{
  "hidden_size": 160,
  "vocab_size": 8192,
  "norm_eps": 1e-05,
  "learning_rate": 0.00128,
  "warmup_steps": 200
}
Each number is 200 + 40 x the weight over the matrix's rms, rounded and kept within 0 to 999. Layers, rows and columns count from 0.

# layer 8 MLP gate, 448x160, rms 0.0565, rows 319-325, columns 0-159
171,231,171,164,168,222,152,187,184,262,130,211,194,184,219,248,120,188,211,225,137,161,163,155,218,223,207,200,223,235,180,214,254,177,280,230,224,245,204,182,187,220,178,241,209,231,165,200,152,191,178,198,165,269,138,186,170,192,255,186,231,164,288,231,189,239,207,168,235,224,214,256,248,165,265,175,197,247,102,212,67,54,252,200,184,266,182,184,136,212,241,215,158,225,165,184,265,191,183,223,136,200,171,229,182,193,197,250,207,214,249,197,188,248,200,196,248,281,148,216,231,127,190,135,205,212,199,215,157,233,145,291,256,152,178,187,242,211,201,201,208,258,202,174,176,263,212,186,167,207,122,204,241,240,261,63,255,246,241,258
208,265,195,183,139,136,248,208,147,210,201,224,236,228,246,219,248,147,186,164,205,247,250,149,202,184,298,247,203,242,211,258,133,284,160,226,258,248,266,172,143,254,209,216,201,210,288,124,152,241,218,183,265,146,214,161,220,172,213,142,194,228,200,189,153,294,171,224,207,170,124,209,207,208,177,212,290,243,159,145,196,256,223,228,219,248,247,173,192,241,227,134,155,195,261,231,187,155,107,212,200,246,194,171,143,133,145,251,122,259,246,220,255,159,272,179,158,147,175,188,219,264,202,234,144,225,239,175,251,201,186,171,164,175,230,247,187,237,144,191,177,149,145,195,202,303,187,215,165,177,250,210,269,208,207,230,149,137,249,224
250,174,242,274,156,249,188,187,181,251,215,194,207,192,133,200,188,264,163,213,179,154,209,224,158,189,235,210,221,272,201,207,153,253,170,169,201,126,219,243,205,238,242,279,208,158,213,194,205,223,170,189,251,240,189,211,190,216,193,253,148,265,150,170,174,181,222,213,207,216,150,200,231,180,190,179,206,181,167,249,196,143,267,242,174,174,165,187,215,178,187,210,150,270,208,211,174,250,202,168,206,174,168,191,168,234,172,188,224,205,212,226,192,173,220,230,227,208,165,233,218,156,208,241,203,191,132,241,145,220,281,198,245,239,233,162,300,248,197,156,184,235,256,202,161,183,245,214,279,225,173,217,239,179,205,197,230,223,162,139
180,132,176,196,144,223,176,205,162,161,168,250,232,244,174,208,205,188,188,175,202,207,264,174,248,268,198,225,216,170,218,165,243,135,163,198,191,232,191,224,223,270,129,277,201,191,201,158,135,240,220,240,181,142,192,238,226,261,226,190,180,181,215,259,218,156,249,182,157,180,219,189,266,204,233,154,214,203,247,199,281,213,258,164,223,211,143,234,175,182,263,158,210,168,200,204,184,179,165,214,189,196,182,112,167,127,208,182,139,269,207,153,297,179,284,273,191,128,171,250,251,265,158,236,161,161,99,166,215,249,205,177,195,281,184,147,136,285,205,195,275,248,219,147,210,215,171,268,243,120,172,147,207,162,190,217,195,177,207,192
256,209,202,218,174,112,199,168,131,137,239,175,224,220,229,168,286,246,173,242,192,259,197,197,133,209,155,232,224,235,172,214,241,227,149,217,202,143,194,203,215,153,160,238,154,159,96,174,176,200,124,98,170,140,218,273,307,222,166,187,226,258,207,213,246,160,161,210,175,240,218,170,150,245,191,202,180,231,177,202,223,221,179,219,165,280,182,224,204,159,206,195,154,168,178,161,143,274,208,189,210,223,240,226,159,213,194,249,234,205,156,163,217,200,159,216,232,233,246,254,189,209,182,244,157,198,215,198,184,186,178,241,269,194,222,291,216,132,222,123,238,235,238,213,189,197,208,163,141,243,167,262,137,242,171,222,205,235,208,238
242,209,164,252,172,241,227,170,196,145,242,134,304,251,223,197,212,172,129,269,181,222,181,199,153,100,158,281,204,244,221,202,249,114,148,261,195,157,197,207,129,227,251,176,137,138,196,226,190,241,282,267,208,199,125,226,260,198,215,289,232,217,190,205,196,160,229,248,197,182,214,237,230,129,250,234,236,211,215,243,157,213,102,147,178,171,212,184,238,172,171,200,120,155,244,152,222,125,171,176,197,183,163,196,249,277,282,200,189,127,155,217,221,245,235,234,238,162,135,235,167,224,272,210,182,175,206,189,165,147,212,214,222,207,203,263,176,178,273,234,145,259,148,201,242,188,170,161,192,244,200,247,181,141,191,190,201,283,209,196
189,251,198,224,238,223,283,217,221,165,173,165,179,189,226,124,210,203,158,184,187,186,159,199,189,145,167,200,259,247,187,246,226,231,232,162,199,217,211,161,213,181,195,225,158,141,172,216,202,199,160,211,150,252,165,197,191,233,175,235,243,218,162,153,166,82,160,204,175,151,193,206,160,221,102,185,251,210,211,309,204,227,240,255,227,199,260,155,168,247,176,190,170,144,144,220,229,236,257,194,198,173,220,241,194,169,183,201,213,276,266,203,180,167,167,177,170,206,205,250,170,187,198,180,246,229,177,213,203,219,186,215,200,212,288,213,209,144,142,165,186,206,242,155,224,254,220,192,209,267,160,228,183,212,239,172,196,167,206,171
# layer 8 MLP up, 448x160, rms 0.0597, rows 319-325, columns 0-159
229,126,204,191,274,197,163,222,140,256,219,204,218,225,191,238,196,123,262,205,129,223,236,146,181,121,164,176,185,153,231,211,129,138,158,241,188,158,215,242,219,226,225,214,246,228,160,239,209,274,166,201,201,218,278,264,209,209,187,236,88,239,207,137,256,238,176,203,172,199,221,243,169,192,150,183,186,174,259,232,184,250,175,158,124,217,208,176,287,153,133,209,282,237,209,213,178,220,234,234,190,235,229,209,184,153,212,160,242,197,195,149,191,142,205,211,171,131,204,236,211,116,159,161,211,252,234,197,224,156,184,230,177,198,205,212,196,179,207,171,184,204,158,238,247,172,130,256,172,212,147,234,215,207,174,224,184,165,205,219
198,186,230,215,241,196,272,160,164,177,212,173,156,227,174,144,250,185,254,167,188,240,159,209,194,258,177,207,128,234,204,203,262,243,141,146,98,156,170,178,237,164,232,176,183,152,194,185,235,233,201,126,232,228,195,187,151,207,229,175,150,218,256,173,179,116,256,158,180,251,220,128,209,190,247,185,246,177,291,219,257,201,275,211,146,254,279,114,178,170,205,228,153,185,174,247,220,158,129,197,264,207,270,195,259,208,184,142,204,170,165,208,219,145,207,251,284,228,249,221,293,190,188,142,151,238,225,221,235,232,231,131,196,208,193,187,167,213,204,194,217,134,275,156,241,236,122,299,130,238,159,203,232,199,237,277,184,186,217,206
166,220,129,180,281,203,256,239,158,195,144,207,200,178,195,195,190,169,138,218,213,212,155,192,175,203,147,163,204,172,224,228,238,186,191,209,241,203,178,215,176,185,219,181,183,200,191,169,237,245,252,176,223,207,139,225,253,197,192,203,205,218,254,192,174,197,171,201,157,250,248,183,166,206,193,198,179,197,235,166,255,198,226,139,240,150,194,215,173,191,264,141,254,139,170,146,255,220,211,258,140,188,221,179,177,193,289,229,193,147,184,220,202,156,160,210,164,139,178,194,244,188,185,207,213,174,190,229,219,179,174,202,191,199,253,202,145,170,191,166,238,194,190,254,189,218,133,198,241,263,220,175,200,178,225,237,169,233,261,233
119,175,180,185,193,214,227,112,170,181,238,228,241,234,143,191,197,199,148,158,211,266,240,214,242,170,235,211,192,256,189,208,259,154,186,238,250,230,188,288,162,130,244,229,213,266,215,254,211,200,195,178,240,209,109,218,242,235,248,236,261,228,189,180,210,226,182,185,210,156,254,142,235,207,156,169,234,247,249,214,164,148,187,236,135,192,178,208,223,159,160,196,166,256,168,220,228,256,162,108,191,251,175,178,224,164,226,206,174,237,248,242,217,178,237,272,179,176,123,204,132,170,258,188,175,178,205,137,181,212,136,194,203,129,227,277,146,210,191,233,103,214,160,204,228,174,217,164,124,287,104,193,180,183,169,259,251,217,201,142
183,162,242,151,253,199,247,158,241,165,128,173,178,177,249,197,197,262,168,217,252,164,147,168,203,215,186,219,222,187,227,190,184,239,226,205,210,192,179,267,199,168,156,205,130,237,170,186,200,233,162,254,254,229,217,251,200,127,136,214,206,240,217,158,117,252,190,207,206,186,204,140,145,218,186,135,221,230,235,241,234,160,226,207,290,214,170,248,221,198,213,248,236,149,186,132,195,179,290,218,178,249,190,151,252,209,192,224,255,174,171,164,193,145,228,264,220,136,206,219,179,177,192,208,169,166,202,219,150,213,294,144,205,216,180,201,201,266,190,174,197,205,204,203,165,198,194,140,217,199,187,149,237,249,161,257,201,210,224,182
192,226,266,166,242,201,167,176,224,231,227,190,134,123,168,195,187,219,182,216,209,194,214,245,227,197,197,176,243,171,179,241,218,192,287,165,236,168,222,191,257,231,234,248,218,231,227,200,239,178,203,219,182,242,203,254,138,284,246,210,209,130,134,238,234,211,193,136,180,204,181,218,196,150,204,112,219,98,245,227,257,230,200,215,130,257,262,186,165,132,168,180,183,187,172,256,245,231,219,279,151,200,216,155,173,189,199,187,176,233,269,258,206,224,204,211,182,166,206,214,164,204,291,257,253,209,221,171,180,246,177,228,226,182,189,248,243,277,200,260,210,218,284,171,162,190,286,207,226,217,164,218,238,165,161,247,199,199,132,258
207,209,162,239,242,180,236,148,170,286,232,273,182,214,105,145,245,241,258,219,190,164,186,203,131,244,128,215,154,223,132,248,250,154,226,130,175,186,247,222,155,260,112,212,229,203,212,216,178,232,168,232,204,170,237,238,188,194,208,132,236,169,170,235,242,163,276,226,141,169,164,242,233,140,167,220,206,129,256,230,290,296,236,197,196,219,227,191,215,212,209,207,208,163,171,89,220,293,272,231,234,179,224,201,214,210,213,235,193,229,227,152,201,238,164,222,179,189,154,208,142,224,230,180,201,142,176,189,204,151,167,216,148,199,220,135,197,191,163,186,242,173,231,152,180,231,251,277,237,193,189,174,255,178,189,153,151,171,206,258
# layer 8 MLP down (transposed), 448x160, rms 0.107, rows 319-324, columns 0-159
134,210,208,93,195,203,290,160,115,157,227,170,194,243,171,122,240,175,214,240,165,179,291,202,232,189,260,186,241,133,213,195,160,260,186,188,190,159,203,133,167,180,140,218,157,208,174,156,197,182,182,295,141,185,190,209,209,154,255,204,148,180,208,218,214,219,173,134,178,178,183,152,170,151,159,193,236,204,241,208,239,233,185,241,221,235,224,196,273,185,163,196,208,260,178,200,173,252,237,203,225,184,235,162,163,254,195,224,240,216,129,232,184,253,185,199,153,174,217,162,205,150,203,220,153,139,196,173,208,175,222,248,208,158,127,207,202,255,251,171,236,217,255,148,171,163,175,242,230,216,239,112,141,176,167,280,173,108,137,164
142,160,191,176,259,112,224,143,233,156,182,155,232,143,220,230,270,158,254,226,237,220,210,223,276,174,208,156,218,167,177,163,149,215,120,228,283,221,277,229,230,191,261,134,216,183,168,135,167,164,279,184,292,201,215,169,204,219,113,247,192,221,231,200,226,221,177,153,110,189,124,213,204,223,273,161,233,213,190,156,201,207,195,214,240,201,238,144,204,204,220,191,163,233,239,265,267,207,194,156,131,274,188,174,252,197,212,249,177,222,245,260,162,232,224,197,197,168,242,197,230,223,224,201,109,207,229,186,251,171,178,204,195,248,231,212,204,238,159,252,175,169,134,78,153,166,151,260,234,201,121,165,141,132,202,241,156,211,181,205
227,261,185,196,176,171,192,194,200,224,174,276,237,201,180,253,154,177,166,163,196,248,192,194,257,206,246,207,167,150,181,174,205,234,189,187,219,199,156,202,225,249,218,178,185,211,158,194,193,212,177,191,165,178,257,225,138,156,177,201,159,187,166,148,202,232,261,220,214,164,157,202,195,232,189,209,243,159,244,258,184,200,183,180,245,174,168,195,248,225,168,197,224,208,225,223,186,214,240,214,246,169,138,247,242,201,202,214,210,233,153,238,216,201,244,225,180,205,213,182,202,236,209,202,217,186,199,197,205,201,246,197,204,184,200,193,52,218,223,222,221,130,229,138,195,248,257,172,238,259,135,213,183,233,219,161,213,175,182,223
217,192,163,182,176,208,201,179,124,173,154,147,201,200,204,196,187,231,199,190,190,249,203,211,178,217,162,338,200,170,184,162,213,244,283,163,104,195,214,180,155,250,192,157,272,146,142,202,131,205,192,189,159,267,202,182,204,167,180,243,204,206,182,152,192,257,197,239,170,236,123,150,218,235,166,269,233,274,187,98,195,209,160,159,229,128,226,188,183,194,164,133,210,134,196,254,278,110,207,160,253,243,203,275,236,173,247,165,282,167,233,210,184,239,207,219,165,216,249,206,200,201,140,231,237,163,215,244,134,201,179,160,228,220,274,206,245,254,182,160,222,166,282,242,133,154,184,241,138,189,222,170,281,211,154,161,251,210,228,223
165,168,199,276,203,179,237,232,185,204,191,268,154,189,210,183,251,208,156,188,192,202,216,249,246,213,175,147,218,163,176,184,180,130,262,278,173,205,226,197,264,201,238,140,221,237,264,223,186,212,263,262,216,193,186,151,222,186,236,196,192,158,207,169,97,230,226,144,264,251,233,257,244,165,186,245,194,181,188,226,261,269,195,276,155,195,268,220,188,253,205,247,151,225,216,234,157,164,186,258,170,239,105,190,273,226,146,197,265,250,216,201,164,233,200,221,183,131,152,170,182,216,129,129,263,237,249,185,201,159,175,184,215,194,174,188,182,233,180,249,163,248,190,157,205,172,202,171,151,133,154,174,233,236,219,225,217,178,173,258
93,240,141,260,186,197,240,202,225,211,215,187,199,163,195,257,226,225,174,234,139,183,170,189,180,236,244,189,156,233,144,187,226,167,196,203,168,196,214,234,152,185,196,220,202,168,266,231,225,246,248,194,156,242,200,191,234,262,130,138,171,178,185,147,248,178,220,212,157,213,201,223,197,175,145,233,293,121,143,154,163,203,212,112,192,208,214,189,206,139,246,199,256,180,162,223,225,225,223,209,198,223,266,284,247,146,156,234,187,231,187,129,144,239,146,188,204,182,135,128,188,244,192,229,153,238,184,166,185,207,153,278,228,202,188,278,180,259,231,188,265,196,176,193,211,189,268,222,202,174,152,283,119,169,182,182,234,161,273,135